python train.py --n_kv_head=2 --norm="rmsnorm" --init_std_up=0.121 --grad_clip=0.5 --decay_fraction=0.636 --steps=4775
Each number is 128 + 32 x the weight over its row's rms, rounded and kept within 0 to 255. Layers, rows and columns count from 0. Numbers have three digits each. The size before them is the row's rms in percent of the matrix's.

# layer 12 attention query, 128x128, rms 0.0733, rows 0-127, columns 64-95
067:148174105170127129115130129146106103126137140137121157154141129134057125161082077114093142142100
072:176116067100175149093125129149159134162087096116161175186105126160113126161114109117100165139090
079:153111123153171197136073125124112169167068115076132187107104085138076109137127138175128154158105
084:155134128154156109127130071134112136146088063101132109089089125138112126116139116136109193172124
084:147071119162158200117110152091127169120115201115044150101129058102135095177128145171108142201110
096:137137148120153097123124119124135054128167151067131150156116150104101128132095146149170158138147
117:133112106113120125073151121168104097111136115078166103160075133118102142107142101094138151169054
074:107122142099101109199123153141165106140121087134106098134128185132163111144151140093193105133126
086:133119146089153138120160110149135115111156183122091154122107167149107135136137110198178158090134
089:075111171148086101089112121107180115135075155093119118151188157105102202129144101119192124148110
095:154108100192103114110120075153171091136205167099161165137083129059125175124125109127178157116118
100:132086117120147058143126131154133129182176010042129108152169148123137127114106153140136117094128
091:178146095073190166117101156152080117138099168162091185126141153089123109149086105110077100109118
087:154068135162099119106113047188161091115131075113171124120147166133134146178117119227114096145071
093:162125136123093149136131142113102126141130159079129147142122114110066102056145070138141122081085
108:132082103132114120122073121120130171111117076138166111096127082120181179168115135137114142168067
082:144116118122100097140168142146095180161190072123108140138121137163175126130131054117068080160097
078:096045114094124108143149138158123142149200097167130111174119129158143115123106122077130129115092
071:205085100139188136121136124121180089143148145119140141150092174148086119159061099119118139079149
091:145111120113157115089091106135118087100120177069156153159126101139038179091083102123102150107071
077:106135140171168149171088136146080170173127169182098166162192102124153126156061139117134117126117
093:133122146082120127116128181091130125147106109171149110114193148101114109154105158121119089113119
085:182116144143168217130113129094150139118100167188120159123178140108147131175154102139146136103044
121:139140131125113076136117122133113100081169062061149142118099126161171113103118161106123161131114
097:113078156172142154132116101105141143144084083111158152067133099117133134097150112132149136143112
072:199137116155164101134155150108127124090060217146179141131116128157073095082083088110108174115120
105:114107082094114170181129173086154133110046185159168143081090094110115095099121174173134109102134
107:104145126162105154209092128154126181125118090122101150089081096108177126105110123178105151074117
100:112170163144091099120072110148108117115203089064126112149153138110145155126140122125184100139154
115:135170098144142155097124062112166095133151165125111135115157174160079138134155118204108142149177
093:073109132151193068157114095169117154135148131083098109148187138120126209126085117152131108153125
104:172179165096160142145134106133097138140139219144111104167099128155108175140074118174107170135123
087:197185108123100116128082102094202156138188068086152154112067145150078137212126066118112135116125
092:179211092133117141106166101088113162128154091141146194113098141115117111196133096111099105064131
088:145120152203151130167108066081130168130053129146101151077038094144100153149088131154112128148111
053:107107154145166092119138145135123153144095114077133141126088138120127138131161132138134132165122
095:113137114159150192137105103112194143114157113140105198072040082112158127126131128172149166085127
081:211142188106133107119121099132140127120089140135171129129142133144120171141077137151143089067086
099:112112156097113131118090099157175122115107135138188104112114116145132168107134117106182155122088
095:131116140106132128160137127175130102165158057116198145141145163172110124080131068141185082114109
089:138107085149188100082087118130128105113215090101152119131124196148179145128101196112191091115130
097:120142202134186089214105149121105156115078161176115185152127049112128135125098090120098170109139
101:170140122189129179083113211167149100133109140080084150089129112137160171160148162155168098148087
116:093105147115085057141169123178182141080191083116155105048153151108174122173107108128121062148114
117:062123132122154075108123168118112122113144098153137109117197198167106151088144113120144128141136
108:147128140061146137142191165135117102170137110164158093112167174133108168066153114103125162124157
117:106106123137117178128124134086196110111123158174147122145116128113135102082103094162140104094134
104:127142092105126095113130080111168125106158051169161111111171157192081133112147204113151133129167
091:100088148114083149129118082156099141145224166088128145140146116112136144157146126116118089056122
093:153120134108121107116163059120103074115215131128169130145139093155133091116112141088127139139081
078:168221162159179118109085122121140171135122139116091134120136152170037145150108102161147075073132
072:118140179171151163122057124119132189169102119124164139193099057070150166166129115156158105080084
085:170168148083104118137087107183153121175163133059150140112112140146105158084143118090129121100124
076:150120132082156180116116123143158111157122133170100154095182119122116104153137105142106144082118
079:160093126086150098163123151178148173164145156159059096146104198132105124146138167085127107179082
086:155071170159160120128138131114099141134159117135135147118071135112139124166151129138115099123183
095:111062111092066133071112093130132119107119086097116131101069149117157156128106166048157132172093
105:126159114150067129153174100118156112129146097068131146120089194160083119078203087191142144098146
110:113139096213126206112156202136100104102163171168107111117125138144158081091100114149096142075105
099:058077107112150119138120067153162117168089124083146145097086108062136140155118150115102158158139
094:138172160157086108123127216098102106122158151100073187115143125222156122079103148140154111157075
094:076123094139160112084142035130128188119162058107130116146202171104118144170159103157164136180113
097:114169132110120142086123107109106111109122089116087147153115196122160129096124132144118089065083
095:144172105092126184105159139097125088092081191175158128142102086158096090116093088170082105201126
115:115149148080172150118151121186176161115165175127098105140146142122136143090138080126127139177093
096:149135104124098073165152100124122129121128128027168103136223095166184115159116136092161125125152
127:158097104094131132111118101070112115118099091157085149102098075158116056077136135174145090123169
103:194136118126113142116089121104089120117125098152113114094125101124085113111106168189150086132130
084:183102078121127138094088101105146132140137099136078089090094127154137093115066188160157072169111
070:122108149108145120084158165159145102097091087036123185112120129127149132146121114095106174146088
061:122136138115070102148088097067114159151176117174123074144135129106114096102171101112128097094178
070:142150103138086055140070152118111121156118099131086077156121109142143099096118153156119096109168
073:086119147072138162164120096102137112167138109138140206129138142158106143176125109183146106171136
091:072180165140110154188111087122149165147206098193135120183145150145117157160158152178135084115188
086:120171092122131165094084164110103147169065110123127080126132186143098154156125186117116130105120
090:108154128132111166199132160086140074134152122120167084112101122152133113102146082142139118129066
075:123099140122147092121145152175202109123134185137167140110161154142094144134108117137130116106149
089:081140100158101130138144159150097118134130121070167114129132202139110098154149156159159175135123
092:101125124164160115136131086153092162098149145135089125145108108153085158154102141111139135060147
095:147143087134087154073136188160131117123176123117148107130157102087128164115111153145141161183102
140:117180103142137197149183133175115159098164130070149171072222185170122157133131130149116168153162
155:135103116119164100094143046121132119127133144209101088183047075103133059066136089123134108123128
103:124079132142135102168120131159155061112099196125246099127154147095130090131124155077122177135166
089:145098137113178159096176170161092140105067110083125149064115147172122093066100107143146136164126
112:132120159141180168071166142140172127142070117114151172108163176159147145120125092066098144147130
062:095112156103099131134130152132139127137111139132083097169106134123153099141152021088122108101160
053:148164080120093067138090129120109136162131110137111084181142049175129146083128188154101105123129
056:158151143133193177130153149190173143121103129097131175143098119147136161145056141138129160176094
079:118159090109119143157080094119119179156149128095125124132131114190059138140129186072124095110123
083:129109155104198160158098103142156159059117097157133136141121084165172124147129095106156058142183
082:130096095091087105106093096150090063186189155152084107123111156118109147143071076143113128046100
088:151124093162159136132024062083078090163140133116123139119076121163097145158120144192139107150121
085:159137109098128081057129113109173090159126128143106089153152134153136122139087152171123094150155
083:125133093104096161082143168107140150080129109141144135148081138104141138176068135140183096148099
087:114105132101095075093164113134161114126175159137132105156133193138149136123135135166109139147156
086:154123167155118110077098193127131110121076138159209105137135164104147120144115125118124127108109
032:084126142161129115166110095152100106133133138117156152109147170166089192115138098193095143104156
036:110088142145138161112162120127123176154184102116059112097166152133135160129060137143171115176095
043:148121139145147090127134151125109161129172152130057114129114107116175105125136168168101088139079
043:133199105137139124133105118080114106139117135152129122160117135135137123165058185186104115186061
053:164162105142144148165123137090114097142131098107107118154114106114160142124075154195107099136087
060:144134163132137145137186079135124162130128152099111136102141096149155110114149109115091097182124
078:099104113130108075124107159121122103126141109127147104120136192092104104144109168127134148099155
142:119126112161112103108098176120125104130083066117135107189092082134149141148110147101155133084136
128:116150128086121127120137137085134100181117083134086140079162112140124092095130108145141101116148
160:129118106143137150161126097139152130127113104111128068165119137119183133126118120147084110133235
157:106153087111091158161111126129090173152114079125141085104133207147106122171110143104139118073147
162:128164138142149108159161134096117104138143166116123102160131138112118098109122120174128116080162
156:137118117115095124146137135184140146156087150130136209157134142095126131174114156119137146126118
157:103195120155083150141126150153056086104128140086105112176126172153143117119111117107225118102104
156:151090136098183153176148134158095112084113117137150129142134094153124183152095124135152125080166
154:174119169134124146110143125148168146130152155148129062120179158154186142107150164099133136092095
035:151186118118151086167077171106114114126076135136121113185118105106132159127151125103144179082153
029:065097129055087096134096054099153105167159131097131207092117123123141147063205084128123086136114
040:167116205155158160102147108159174183120142164139049157087131169198151178091142140124112112202122
058:174089181168168087124194125110125164142155081103084113123104115162164150110145142155117129133114
058:131101176142163097086156143141113153157138069127110123168122067197138145137123114095121090182102
068:115119156101122108175141106155126138126156166129132140068165177102121088109135129112121129121165
116:138121110154123105094095186113131101134090076114130098199090073148140157150112154116151133100129
073:152147163128139161100151157126164154149113114128093169108140050180140131098134101124150097126117
130:142092146129127105059111226139157110165100103111138096130132096170094121110140147123168090105109
156:128153131147179209134160100124107129093147078142127079169120124135095141103147077105089068129192
157:145144149097123139133145119098098085220143149153096089143120189089102149134089105129118141095126
156:097153109132121124147094136182073145085152156163109123139100120132116166116142092126123083118110
162:163077104074167144123115134105155115156107099132129116140161104144128096154107179168094142125108
151:113112126144138126143144170124145133108134139200123165160078132115139115148114103106181142053105
165:155133099127116138158140131182135045117139161123131113146192115095145179131126146137129134113143
158:103105172138106154103082126065085122123116147177160094109153134114176147176088113117103149114171
# layer 12 attention key, 64x128, rms 0.0773, rows 0-63, columns 64-95
071:152170128075171100152165106090124142115107101161185140142118138079133147110131093123130123093156
073:177151107112091081092122206150139119126178077121140188106156136102131138095142003165116111164162
070:141184096105165117020175128115133159138122063127157150114149079106176139132109148142115109073195
078:128154129085120159115149169071054072140152136121192157076165127117114127145162084126136112090150
091:164181107136099070038114189126169142092113113156153133141121112123150141098136123110110124067185
073:130130108074185168083083137143121138156180104192087139152121141126185170145137102102059121091138
096:090125103124122123104133155117100098104126144111150098126207086059105085130133154090127149130127
116:114153112125138103095135096130149096081117149114187099121144147114127107174168129133108118156167
107:146183123161150152089065119107071040118106165086106116147156119134111053160125138068126116114167
090:109073153069126118132150108112123092125115164220070143081117109164140134090101060172124098091117
094:113163110087074133118073165080107117171108145064109108130124077195065048158086146099153097083151
108:093118111079136145132105100149126091130127164112033171126154157182121089093186104132104087135102
102:133123194189145092114117123153130108096114120111060142131180108126092173203145147124117164162156
094:166153164157149175162138124078078115183091138199148183112138121118121151086169124097138140073088
099:163148168134136143121177210152112230049211093112142167097117128169185134095093104153109133116180
099:115101130098092112170133140056141099128121162133105122104124165130126114146147150142103121099147
069:156104118108082140139122051063139100151145108183199144125092137101103169063116114151051160133167
067:120124107160129075206121127146123146152074139109086146113126122110157121122143154116102175142150
074:183164137108131100075131205097130151108182107140190184116113133125145167103100093148076118133142
072:114165084105118120070192155126129171132159150104160107129131165134105097100128172132109148105056
091:138125106163080169099123116190169125124181070115161110115099150148125132106111193085169142129133
115:126133180166109118159179061139149165129143088184071099171129088153136173144108133149124114172140
107:130116197184149146183155101135107162115124040127113152124099084141087099136109134155124128173178
099:078149079098163147108130170126141108142118174095119171101116128150155060104134054172129117081121
089:128125170132115131157113064057090072079092178102153086174155125164074165128162105081123137122113
103:118136099183128170186075092151137121145158099125099069170115100156133120143150143100121136107176
112:110099133181175127142187145164161138142160058098127177139125199113154146136128107136109147111141
099:132090147144133183053141159135080145123116139119216139158201125133072137094167145102143150097113
104:129151110148098177121178121162125131123055114148114157138134163170140123130195139167099154130105
090:145170133059151107138108152136074160165172115219147199160069131169155124109126081136091115081107
097:061107142119129143175152109130101077149155115089100121204098149117141131101129168125081100086103
093:180101129135112142104139128183115091139150103151175119158112070159106121201099186125149101086176
043:154089142083148087167140085070107177150152120143109120151132105093203167141096166111105139109151
039:141191074158151134167135133095148143115120127131172128142094104175083140129148144108116119240151
040:112103145126118104132117139171136124101119111135057079085109141133155124145092166079144140134176
036:135065142166119124102121203122149138154096088072147106108165146092125118102092135112097194155200
040:131068133121159117112096167145166146163141059159121161144211155132129162161046202106144110173152
055:119132100112120091158121129108152135040075150165091132078074141105064123121110046099123171102138
058:118089105125156105087123183084123106090089139164165146077141157127063097095115129154136155161161
089:124099066122192065117109173084142115062101117201120150039136159125064108103102098145148172142144
118:072210101105098071162122131106167127108076098162160147106112115105076120164084084114074177171129
135:119152150067124194138041162151125113099112103091128128106158070215124149124124112156121221113150
137:153130128137142121155117173145126093235098092186152108122178102163138141139130126156113108106154
142:128068148142072172145098147113127098086090104120138122160166137145108117111104149154114129084112
135:131141131140193087106191101192102178127127146159145148103113162112132125173134140186171144152181
140:116077116086116145100172114151074099083162115124127132169134148181147114114080090161138142096138
145:116099077061118161138144127123113101148164120067159125126142114112139125189035066109138094131123
140:065146149115083143138170121123151091149138097152106168113123121068168163146103161082167100159125
033:140171081150116154142109095098142139110111171132072117130093118139138113125119102132143098077103
036:128072185126191178181142098103104141091169124155065138152099098102122148149087112088139131120155
036:111067127102138152170154151133126165125108113153096081119164119091126050122065125135147119168183
039:130067147127159104128114107138126166154067096186101152124180128146075157142109163139156111182121
038:137167144129103120121088108107134179091124113152099160119145124129119194172100086149147117118079
052:109125100126121101127126180101149098075093186172152123061084134112075072101136071083118184119152
113:143149161139101195128135103154101139205191102076146125180156113141220158118162187150147060130100
138:138170153159089189134146084149114150183184105085133127174133103146222148114179167132138074118091
121:087127167111108180081130144140136129144137179073150140237150129081127142148065173133098074160115
135:124085130140198116152133077120142136119093151093114095158133150173100096115115140134117076114088
138:170092008150144162107150137135115137174129126126077117144139180077113135098084126122165109125127
138:152139090137151074146142165144131059135141166137115180135143134117139072142145133116128102095112
149:152105117129137111149132162130090141113119118183202109125114165153174131064184168160072127163138
132:142177071104168117114144090138088103094097116149121161158150198154115143155140138077124103063142
143:162072149173106139108118104141099150138123104155124199110139172126096157126066097109134082131116
140:145121188105120161101108129094102161163150191094163029096137121101087138125138128091096119132122
# layer 12 attention value, 64x128, rms 0.152, rows 0-63, columns 64-95
069:153132150104103089068097066115109111181086199144125107171118117130154201128115095125115159126094
056:123156152145155143143111157134124128180178084154119119134137085158134143074049085102079081138153
062:155040101067133104146175133171139155137137125166171138153128090111153124119145101168188089116079
068:112094075225182160129131106151103162087130164097181152104147124132109092161099144082141142113099
059:180123132148098096105101149091131181171096056108106183104197223120127140072097108082133146101136
061:076098140149139181085133196202030143123163096157098110133152097082097108112143051122059109168116
059:089181170106142121130189138137189114127188118136155111126156121110089127114164183146152141062210
060:146081070136178056208069100080159166190202123119138147096124170141148068135094134140102112136107
057:100141150124113158153162174136083139189045096124093134119141108175132070153104128114157105192151
065:050160102219083128104139121157099093139076152147193128173145163121129133144154045125089106124140
067:157123135128135135187115171114145210098133138156117070128144114136152128180115156129209196123135
060:135188138160129169098104075159162149120053140140101135127153089165089075030048111114138151154071
061:117054133159156164180155146127139108113084160105146133143141159121123131142167082076105138110117
063:167174132197121165132147133116072088177146158153109146108144126152153181146114148050110165118126
065:087149123094149143165146121150151114151108165128070088098080165108077160125158063085155136125097
060:153133119160144111143156108133121149144132156177119045113050198164170092106105132085164129096141
063:203134113051116163099103150170101087120192112133107183102108185133085061094169101042130078167157
066:112145166113080129076181113144124083114183103140082119103158179096109143136102155225137137085148
055:147126152069099147095134108161172122183072087090107161100125154161133120107207100150089117136135
061:142190170133130107117182153123185157106123123111186142103142148119066154105133136148144153087066
070:110107139146108115103105095117116159141161111105188150118099141143084144089135156086175118095150
069:117102084108098189107115134135144047124083118168160157130121132081117093201111125158090061120121
063:175149098146158123091209109134180173092124144149100100135143081134145126094138163128133122142130
058:160111143060114175213120171145114082119119146109117079146113122131112174146134175168175087116118
065:139206139071090081136135128176156130143123140087155113148063141139074118124137110095145097085114
065:088205129049139175098147110077147108109104117136147135111146127094112077073145084126116125123161
066:147156116153106155115051127122102184121100120166144130123175146126139147178144095153103077143081
058:181087134115125136154160157091176087091134118067176132130084135136134162124146119058158097113154
063:122105134127120109115171154155093092093147035142076119076164155116140138139141104146087107143147
061:079113141114087141139149168139170065073142091182078123136109087154099138192155093100132136137107
062:125110144157132137146186121143190162079145174155108152106114177112099118118155057132133136077144
063:112205093057160129133089197115135228058116125066115150158107075091118123141126194179133121149174
123:091133073146113108171109125114112130080119122159120122133141138100155130110104121124097152138088
132:118148133077158146160084051040137103132163148091121095141109181134114081118164164135181109131122
124:145098099151066127057149112142117094143159116147154181078099104129079084120108140099109091130146
124:119135138124125145168122097111110123135148170161109138127129101105102125152181098093142077210149
125:218124127133176198073144095087143145128107131180147108150157097128157093072117092114084131111181
139:175103082131127093135162160186127155125115097115118144127130138203127086099132117075123138143116
123:058135091163203145120145123125101151080126116087141110083168130087165174149148105103148063112177
125:107165106162129095137165117162181108157176170164117102132162142057119107140116104153123142126108
129:173158158099143080105180129034100124135139094137056169166133109133137189085138132148119120123113
126:127119076166093144116124158058133147132098118199145104125042178087125055185163177137139118122111
127:134133136124144134141020106145156130095159114144097133102123136105145133134078128089130154082113
129:095126127149112150092047149114112091135163143115075154139153152084125133059146127109106118150128
119:091135155120146089126143102112126137118103125131121095091100159137066187176165176136067114104186
126:175064179204124145128098150121155151128111163106075127147070156118177205136106159104136156183179
124:102140173167145180107146145147152127152122131094124106117122143073145185166153070147152231074143
126:087117135155159146190098049171122130078162108114156093135109116041061153092140182127120092129163
126:142107150163143169170130095154169103153128095130154181100171124096100150107101128157151161160107
123:094136127121138139123128129139153150125162141169161164144098103130099120138090141137129125123071
129:122076168135185116133080077093112081123164106154054161111155128082108105140124125058160131115107
128:166123129111072114131156100157147172112152140143133172147181110096132105130097103101029128151129
118:205146137115120133131127095127198162104085126081119159121140145125218123129166171157117118064091
128:139139061135086101168133144110163130133123143125159113146036095075118154133130115151136122156140
129:159136140129128132100126123152106142135154172160158135099177108127137139055134130169220112135126
128:123195185110097156152091101132102195077114156127152156112169146117105099086097137100122108119140
134:105125123120135137131106059087103116209087073100149118115148124081149096087106097182118165127147
131:133160122109184112191108148115136144143205193170172139129113144126099160072091075167148096145161
127:141122123125108092097123134144059136120134199128124144137154178114194147119131090043131168082203
130:117119079118120139061150093120184122111123160113072101058130120131115193077135164136081110112088
127:145141137135140157119138098110117129106139083143171127166108174155125148193172090113127132191139
125:138182168165146150120187126072093060119117139122189132114141146137106148129112124124182138164122
119:124136126119161120103158119093166143132087116126172158154108172134052136112140160114144209117093
129:162097128160128099107114177116123127107169088134083081116146165126125190125169105133072131157138
# layer 12 attention output (transposed), 128x128, rms 0.53, rows 0-127, columns 64-95
071:173201156132136141120198066158098142049119177126169113092102131117107100113146105138142159151077
069:105128156135162105177091141112108132116129119103106106180158080137109090144155106081111145107148
071:143068077127108142119137126152133104108108122098145118120116134129123136188111141129103129123133
082:183114204145130171131068118080124185109086113127101137080136139142108098156149120153099100129100
072:114085057162167115184098154173112163132112140139106136099165176128161142075141081060150130128124
074:150115121160162149169142137195130140125165135107098140175059166106124103117080156160137101124168
071:142125202128147090124149115137194091119138109131200073143103069146080118138144147097133150085165
074:102162064129157121156129133120160126123142120125104077051095158129070112133120128209120139121160
070:093066109119186175184165128172092125110122133113124090102135114083119138113167114158115116131087
069:109130137144090103146168129105107126096159152115143158180142129139177122082101102080119089079141
075:107104166130117157105094144113141157202126123160156141165116135135112144202112122113108115155113
062:140090141162204036130088134061101151082139121147157097104163096121131128092129143120130169146072
066:111132138143116079172109117146121181120154118154147143158167137099200193156135124100103157144085
066:107160095149147135150113054130122089089139142153139149115169163116164144114118089050117189104106
076:099145142142130071147128085186124148104161161157106071135126121162183097163106124154100109088130
066:205072128125147087127142160086151181113134085147116107119126152154140162153170140114140144081152
065:106178133137118154071124148147147143142156097105152132087117079192178101074165164145113088134179
067:165102142114113114135152141141142112122135135150118126095115135099120105099138105133162131063204
063:137111071165096105120135082147170159134155059040122127127112088158145147104172142144144116183193
070:161177106127131108092166121124183051154085109143098171098088114117127127147109106098157161066128
067:093077130110128111103100156059123116116094153156128177111149118117071155157127106147127151100169
077:065136086136109070113163096159126157122095124101128157141116100198140147108138132115104130093197
072:125109162130093124114142128128097081139097104119145133118181148170129173130109113135101190141160
069:139136114145160121140155148130086066165130126127126074163149175188153164096093149127104077112107
068:136093128120062059112232083163146113138148114086111072113100159138115081184101150025149143137190
079:098141198063099157152129119202085135112201067141073120098132103138126143113140124153076151067178
072:129119071174135090099104176156100139141094159087130125129118151113082105114187146110151113162119
057:134166148129158079142146161136148072163124133134131113175152127138120184083128072081128109111128
064:156183067122130051131136170102092170150101098080106128121155126134144115094155125135118089130136
070:072107093153128132107174119118166056151171108136134111148151151129142189102085124141173082122182
069:174102207131144130132130084115176156110146106133187134126133115156135183181181063144146147127134
072:167167135140146118140086133107094229105107107100121123129149147128110144163200161198080099136148
069:085143130113108140130123168115147122089096103148109187163090128107148121108139098096166150106171
058:158141124115092124137124141096093166131132097125151123106102154148159170101100140072142090199140
056:116198138167152118145158112108137169123093128102130084147095139138133141100148154121133139186113
063:123135096136173065130120107139152157143136150177130104130114077106159163151162177171109144210081
061:171130166107116180083163119146129096143141113168177142131142111051049156106081139139121152127116
065:109193195130081114142141111122136156155141086153095100097152085101216150129129148161152170122116
063:154120105113170117147138099086084130162149142121110151132156172182137127140123133123110141164192
058:090109151154091136135116097068137128128079166142161140195134102122186080106129192069104155155115
064:142113123132122145078088141101141076154102153139115137152159143087152133102121185091143132164094
070:099122083146134097126139111108107108055104167164101122119100127094147144170167156152101135142114
060:114158126116093144111131108076169075092187085142093155088129048164130098123153108070094147112100
067:102160129161138149121151102146104139118134138170155139130184134130158165158176160188087141164148
062:106128099133144130158115109125116127110142140126106139098082158102147114126111157135082106138177
072:116130185120100108119129136155148145197136167096123143173093084178160125158167148147140054143130
071:103114128133092176110173207119122153144120135123133194158153149101156172063094153136133125146126
073:089126154124052138131131161120112146110123143094139107162142079129127079103114174150054128195098
073:142189158153138108202133128106134181114182096090057057148127115100168151165102139072122141163075
075:131129036158168173121093130117144114149178081097107163130160088138110102104114111162127119112092
061:163111127131113150108145163113079158145108142123119155083133139133122088150060143098129152112119
064:132095143114097241109112129131100141110141120125123055173141179100107168093159101143117060158117
073:152186131137104199125145144139144201130125134112073206111065138145127152189133124152150131183104
066:138169109124149086088128106125145118109190087150131152082062132102176170130156125172122135163145
060:094161117115141104063105141086127145162142106089143174186131141043109136187114147138161078170084
065:173074144089145113113108102142145125126124158124160085094110121092086088130194075099165152136124
068:109089141132136120112126163088181118180102151147180121138172119110096177123111098167160093205124
066:163089171185162131082115166126193151094084170131175130109135098179132134155182107086214181159112
056:126134097114178067117109112056157084101068121124131134125120165185075105168100182137108144121148
066:132163087129113174149155113117164228116067117110091151122077142099129115150171123153145123144129
069:098109137150141145076166145134156122120183120109076140101104147109136127105104104173218182118121
066:150150139151140120133152124184114155089104167080076135132078142102114083089140144114095105143101
072:043124135118120112133137086187107146177171125090135076136114166128122105128050149085121110157132
070:115152142155138113067120126144091088164088129167128208175080168137084163103095095147142135102128
114:163088116080159100195178158087122172174127133168082173192143080115093168154118115223091108112143
109:106135089090125181108097059125130114153105125098134157097102151075114087191177153143197037101110
119:118124101170172188020195099181173156082123102095113134085108086157099108083119099123107119130115
112:093111136131154120156215117134143126106155123083094097115143133154120116165095150126140103150131
111:109060080109162119100142171086121160094092118106184137124201107153105121142103094123117075113125
120:140201089197194120146170111160124132126114111145135085128076120099101108170134164120193196084146
111:088158152148183095117103152107096156138110152111124178145162164077140146078109119152110082117116
113:154113122174168183144115141161138088132129175147091138119102105157148116122096145167108109115150
118:157139104197119109136161123075094106157134151156094136120104147137177149122154050086185128163152
110:101148101152101156115094050111139153129118119211115117147081101095138075113155100140112136135165
103:175098159146192106155115164094056135125116121097091091122079140152174153109138115165070135098133
111:169130146104142182118076161128134116133163126101111177131114107104152183160088124032150146106126
107:122141129134174160146143114108136120169101183090157102087063128021107138109173120143124119114131
109:107111155085153128185095190207133138109125117154068100145159119125136112133169125096164052202116
111:147158115156084069136080156147159148120170113083156127094126082119191135154162047184161104156072
115:117198144085125157134146142142148124085180130155087077090133170079150151077088107086087131106153
110:138135106117152086139162091100124102093101118113137127110125194136163186087173142145128136179161
106:161122151154120102114136192175160156132152142157077064133130114118074034088155180127087153188086
116:132121103128160174050074106119086123125162069210063154154161144092109180089137103123118129077092
109:129115142133075148138159142134146142104087137120142176141169128179120157112083160125100120169141
111:107128200078119172118209114151075148120091167114132189077117205109171098146134116140105129109072
111:090132128145117118094119175124141135094117100183174192138091092139115153119143138140143156151180
110:103069112083145130158182093139094120205103081098153153157073121138140122089206100114109110180069
117:142128083166093122139120142117107197160102169157098164131121097163120148153120105072082140201088
116:134122111091109128182084091170126121104107090071117124133126146111089143038103118126134149164094
117:172073090147162225099085132135101143093069091133129118112081121141142167183135167143147150145101
112:146127083125143105119135178156183147119142139127176190146066174074119086178121140102115129074117
111:163145119122136116138136092138178082139134159137119093128110093095051181125121226125145146129093
124:098130097161115162091106126137112120148090176122110167197147105174088107138126088114145149107140
108:121175142076184115121175184093101156116121110055148110120168117150109165108109152124127146022064
109:085143184110168103082114068138169132099139125148152161211129202138040186096172096119169145130096
119:141210134123177098115130145133151140119064149154181122175090073154181154152081077131138112130041
134:102179130168105179063066087166115081094129120074175080059109170147173102106143145040164144140122
135:155126164157133078141160209159123138086153119168114118141145123154160150065099109110046217135148
134:126141158070081075213057158066085100174116163157137113169136169083146153186121160132151158130133
134:167155130126087156116050131127129131150090138168154143117109120122133160095155086112114139091130
132:159187173139103147165110097194136102175182130138074118143080165106145133119162158131132177133133
145:121067164064067143094083142091129123138139164120119181126181149142157158096142098135079062153116
132:176097101098070160139166113146168086135138111155130093127089088193101110177170144113142173141124
137:085129147082091080116164101109121170109131085119180119145164175103108154125180117081144157137095
139:129126136084131144130076156187154149113108101120149138126137112106084078112104210180064111095104
133:164136143115149114142166192132114084137152141025145131128171147144128176140115158096156122128101
131:083149092110063146122134098155188125141139141162176161129182109096074106130115140084185113161123
135:082116104150103067132171073113120131126084129142159068120145149148104077114157132227088088153131
131:132098126104090070120101156130128133089167085155104139175184124240149119158070140116125120142119
136:156142091183117115084139070056089137149133133103192148109106135139110135090107142168098199060145
134:088108158089163198131149087087098114137083160191106158163130166124066135110088182080103148102179
135:151065113158136099121116107112090122167089118102152177175120092188105083170176136171167136141119
130:128119141143117167124078168153135164156142138157112128125122053107101062169087112102123119065095
125:093127108119133152155105083106104105124111114099177190112129164137168188152113061132160106061178
131:129125150142102060189176128135174144125091205056205101090118113178147091153133153118130145167162
138:125127113121192103118106131102111114148173134131119081104106131078122118147163088142156120088111
129:144137066177130083130032152105180105158162096135131068193140044167075149107101142114111134135203
138:169116137124144136166118085117135123154139157086079070131170149094132107135121111113107094107062
137:145189147163120137098074158106150117061163190147109077112186139120107132178052153129146137092180
137:097126157089155139115133113136148048101138091119151092130126155092130106108138147184177113056155
138:124121145170144101084175156097145131153149182194144147108137116139157113222154142145122111098165
134:080199168100102021138185108118152112166186167113124136156170132119102096094129089126119095100145
135:112124172123109146143132089106067108144097102146098076100186093172152163065136132153153107192121
137:075093132129125120116125157081082174111114108106147147125152173151193072117142028139128106134157
138:148137167097150080175148132111145151082172090136128095059100135081150141099109152153101116141111
134:150074120199090125118074073160148107148116158192116137144078128106156093138163105150137107229194
129:152117106131081172174147173128092121162121132106107104054127056115219098153087147129089112128152
133:127037129125078146141135107139105135140191106116088152075157187115062096118201174128102151117225
# layer 12 MLP gate, 320x128, rms 0.119, rows 0-8, columns 64-95
104:093110104101147163114083131114115136183155152142092116174093153102144101119185152133119181121163
107:139115132127150145144106106084177115095105129089059132113135114163106100120114200143134073110107
103:164160127104157124051054129099119101166099130050134108176114146098118121128099124127166074151172
095:136104139122105095119062141139078087108104094093141169077176137116050127071120196148109060171157
096:131144090123092139114101126154127106082093077102141123159144138113101131096106168127094094124169
099:157130055111158151123072105101165185094148100175122146175137138138087166178105080172100132176114
097:122138213132137087162167094153147070119115107073176119117075089172134131138112141159101101153103
099:096177087184158103083133181175111159130078100142152152139132065149098126122087147086108134114137
104:144088041128166123105106123145130149097144140110141140147150143124149077175114132161131179130141
# layer 12 MLP up, 320x128, rms 0.125, rows 0-8, columns 64-95
100:120085124165132089145166156128154126121102121174152111138170114117148130132148171104117108137053
106:094135138163052100168169167125107035098112118146118128151162177160116099132154169090150125089118
105:122145165206124159164123142146106131130164114141146134195142119173074099104087157081143123132131
091:087130191116121085153115105119209102140131149136181140138127154100122064147101170172157111082049
100:112155087140116102101096112143166099128118110158143138106026096121046160058154111124152151192121
098:144138112074141117100144175168145114148141132092144150131053094105157195079124116076174160120176
104:160181169083115117074152108167169175102107159133102128113147098151113096102123082210123106109131
098:113096147099117119151161079134172105182108156137139164146144135090141125108097142127124114077095
101:127193178078136109108148105097162150136121119117120190082115156160119133077114097154185153060091
# layer 12 MLP down (transposed), 320x128, rms 0.116, rows 0-8, columns 64-95
105:130188119129126206171113107144148124119080101151176145082152081123171144160163108142159136204145
105:106143143083113190137112138119071175104131089162136100166112157212165127128116177113148118149126
099:093129113179119159112143196134087155156158176149161151142105071145150139126133101115170117178183
093:102102121145114121138117136119151162106173081129115170166103154156094188116136112139099172156148
097:128147102154097125115113118145083086132140102102145110100172060152113087165063105139092067126140
099:114080198124157113167095067141127147094147153091122069086169083136126146098154126095089084113166
107:051226158141091078102111097118156117099128148146063110109129155119188122128079141137121200125125
098:142146127124117081098103127122116097147129105085109134125083164158097132173128112151147124204090
102:180107133144137063143170159112141135158109161112089096145139145103143112159064156116119132100119